{"optimizer": "soap_variant", "lr_mult_up": 1.04, "doc_mask": true, "dataset": "wikipedia_en"}
Each number is 500 + 50 x the weight over its row's rms, rounded and kept within 0 to 999. Layers, rows and columns count from 0. Numbers have three digits each. The size before them is the row's rms in percent of the matrix's.

# layer 4 MLP up, 6144x1024, rms 0.0597, rows 5841-5882, columns 320-351
099:459469465508557487558488550452612510465503519514448610610532592572486527523543471480457512484494
100:426488518496551433393491509492548558522497506472503536462491550548481510569512440516483490491463
118:458475562539498534571449549521431514419463465465472512495514523435566460528467506517456461529456
094:493454486494414492467488565451499492523497466501466481575513538446452565491584528470561487439590
109:517492529572495514588463426537439533489521460609420499516521508412500508491533525521575509465493
099:447432462528522423516451464422511550457480498511495443471560460445486448385562441542506436585424
097:553544543444565527400514445482606500544412563487545503464457519427484513453547480576537439534546
098:526538551571472474493466511399497530617452411411485436524546473404522600456542376505447485450479
111:504390510538588463473507518436442538500542468510403546466477463502552512498551428604426524547432
102:477456396554417415573522508443511504435465498571488524525522515460527458471524525435442489453478
098:507490539553533497563474380615538506564482418516400429502544484481513466522516585478494509517498
094:593565474523560445510529543490557497522519512488559477485506459489550499493511518509491475478487
102:559491540594545662466452493500460454407518441472623443489544445479506550511522535502475605478549
109:442490527550571348482576521520540523483559385529478485470557571489540498540477359451487561536503
093:371494457492525486476462454539560548492583462443518563540662506524469548448557497493458474455478
101:546426502449507468477458429462465560494515575483516463520493508428423556511473507499484462579387
089:468599508571470535523557453527511428417536467498447422447492580463510521499448461534386530508529
092:492521573486432426552579442424554538487607521509565594468448407477455471444488499567494504490475
105:470501497524456568484517527481487464392530568431522466454484389634573523474480458484500514543560
108:572414496435395479520471519388441446562472612448531449496443419448431612534550526540531516503488
094:603401537557435449446435471572442403515523508494443494415448429499527444544483509397550452502496
102:558498470474543553618505463516539509471619590510466585514507571462467499458541524646408411642519
101:464590530573547560490415598522496499492442461501485609506485579568511513491476501530344478628510
096:448495517501560534581528515483503518486561460524496459522502482509559497531495498450573417458527
096:542536506542459486498562479495520513413546492512453445410551481488470428469593558624565577561507
106:452486490462470511494530465573594557484521507547406571445534484452557579473496521466466491516632
100:439530469488594469508520554455381460535535436429453490462523574502406415600443532510481428499588
103:546506508457529539522527457448504454490570472566515541573512530465446513505517510457468448433468
100:535454700489444492490481497465433593478573493569544478572452498441525528509424395507450508509534
089:548552502552526504522514510435491474468497429468437527468550509565456563477535449554485434545470
104:446546577475521455548528501464419543540519520536488556494532527469464514484509548559481448461464
108:476589517517521476663489559410497520474445474442511491478455459443488518552555545476416465534506
096:479453494453442460472607402554601483414525466410503462504455470503504467531447369516485531506482
106:451542496578509431545427510515565580413503394486541586444540532554429518471526512484497404388470
114:488499553519484534474474481475473547545498466358516534426464482537521546449521458472419451456492
094:450478410490466513595533537507480426440465427433530405473540525538393523506551499568490546443513
105:449534396526430461631582469500527538418513592398543507414600572529466494490507537499451545435416
099:490588520445566430435478536418538537633496491455490569382484417547606544518475538500408559568445
092:483472508435529494480624486526457576520488434504467531618523563442414535504597542464378549510548
105:539445467583473473525482620377485405455454492599446490528477449473486560421494484485492504463504
094:533559391464517449525507536518444461506405459548544510543483498509587481533592547515529525535499
095:551428550562526357500481512484508519556498534463543502527475516480517476529606478485514494558578
# layer 4 MLP down (transposed), 6144x1024, rms 0.0568, rows 5841-5881, columns 320-351
099:414513447489468492520460532508518498499479488553382539477476477510387544516501505460537572532510
099:461488496532549504494395514464623503493529473522481516479499380551391464555526418504410462484524
112:517528462513392488550576578492504483470521530556498446500467533498516561498530474537491541483525
104:498459490436473536534541498499474416541446486560468492548500542455427440546526475544491527586526
111:560462479416543497510459484569454500521479470518471495494553474547447486467538512512532554473517
103:537488469583467480499581489496501482472432572482566441629488471557470488412455638394517512480444
097:471535496528425497524457450473451650563413557506493472550553517518494563470529603506557441495460
096:484505450447432464511612601550500470453469550511534549567435572589434460462515466461515515511478
102:542544557480506600595456515436406489486449514569587390495602544504468569511459586439559456508523
099:636505502511435522412504434470475423520486535484554544515551464615429528608436461539552464513532
097:417417556452435452474436501587492456494463508481525525463522513562486439491543576454578501432433
097:490565495470600496395527492572578501461471454594494442522419531405505541484542433461453493495462
107:481502538551468483534484508482533541536461417450493450513415507561427581448441430458576573481523
111:578546491535419570498545518571494547475565488490469597537602440512510493411464451505478495576527
097:515556578548506493469415495494499480523396551483535432522542470480489436509481496511458517471568
111:415479438480445538543567447465397536557451472401443516455444381453504495434534554496502522504506
094:541556438493445570540486421491544508485439362529521490504489529521499452476478499495465490566468
097:562544439513461624481529461513534451500519534437499446448506513495425570501512472507528408496540
103:497587502517380555552455456545477544440484494426506529476541554564478458544472552502476331520471
098:361447506491493441478490505455552475509545512470496491486528594398544411481481543496543453451427
097:467508544492467568551419517499515410437594497492599502508540558500480444500435527517472527506497
105:468526475441543514559516477483510516561446506526549461486454482371489518441550571521471468601456
098:513572515513565613411477502452571472497536509540615570582499658563473399506441494518528448499530
094:536492561569580549469347549552431516463541518529549497412424507593471405518546517530536494511478
097:499460438449525471496499498548450490466536541496441512580420483457492403557534447498587481458563
106:408453530558465539444546485557502520492415506609509582497559469479494499540507461504532510489443
100:422536522416452485558516459519552467465506528449538501542593453532452461515606645486464500494476
107:497488487539456508500539418481485470570502512525529500494471509516520412488559555543547460477568
105:513431557560465533471480458439461488625534547455456413452440471448568444579466425445506432508493
092:475573476498537516514433405558486587542517535494475518483469546577464434539457436522481575494547
095:490448486488460557489485434539476468520562453469410589513591473384599488513506503539487529481404
097:424585514495562517504406436444516544481582499506360412420510619524488487465527460507496552549513
096:482501535541535488558567514557545548556494438503548520559390482457473453552497498554465490494529
103:478498521472496472415552510505457482479414468565527525394583485566430532466475404506459526475503
095:539536545503525603522578563504474515427490500538563502456489380511465516515593547390422441468522
096:428430502461394499487576549562469553449384512481500427496575533471478582558543466517475465526514
099:502530508421476492609519556522504533413551483482454388527444550531573511475534496479530527521506
104:431443508592479516476513551479487550467446476499460487507425510446444578514576548481526518488514
098:532462554440463531581500481548464469459545435513457499587461432509453507471563534557444469503495
101:483528532421417520432548524561500561520432447476456484488543482515543530495474579498474465458541
096:502524480514487521533506665451510454584481555534620417537482470373615594512500408470506527473545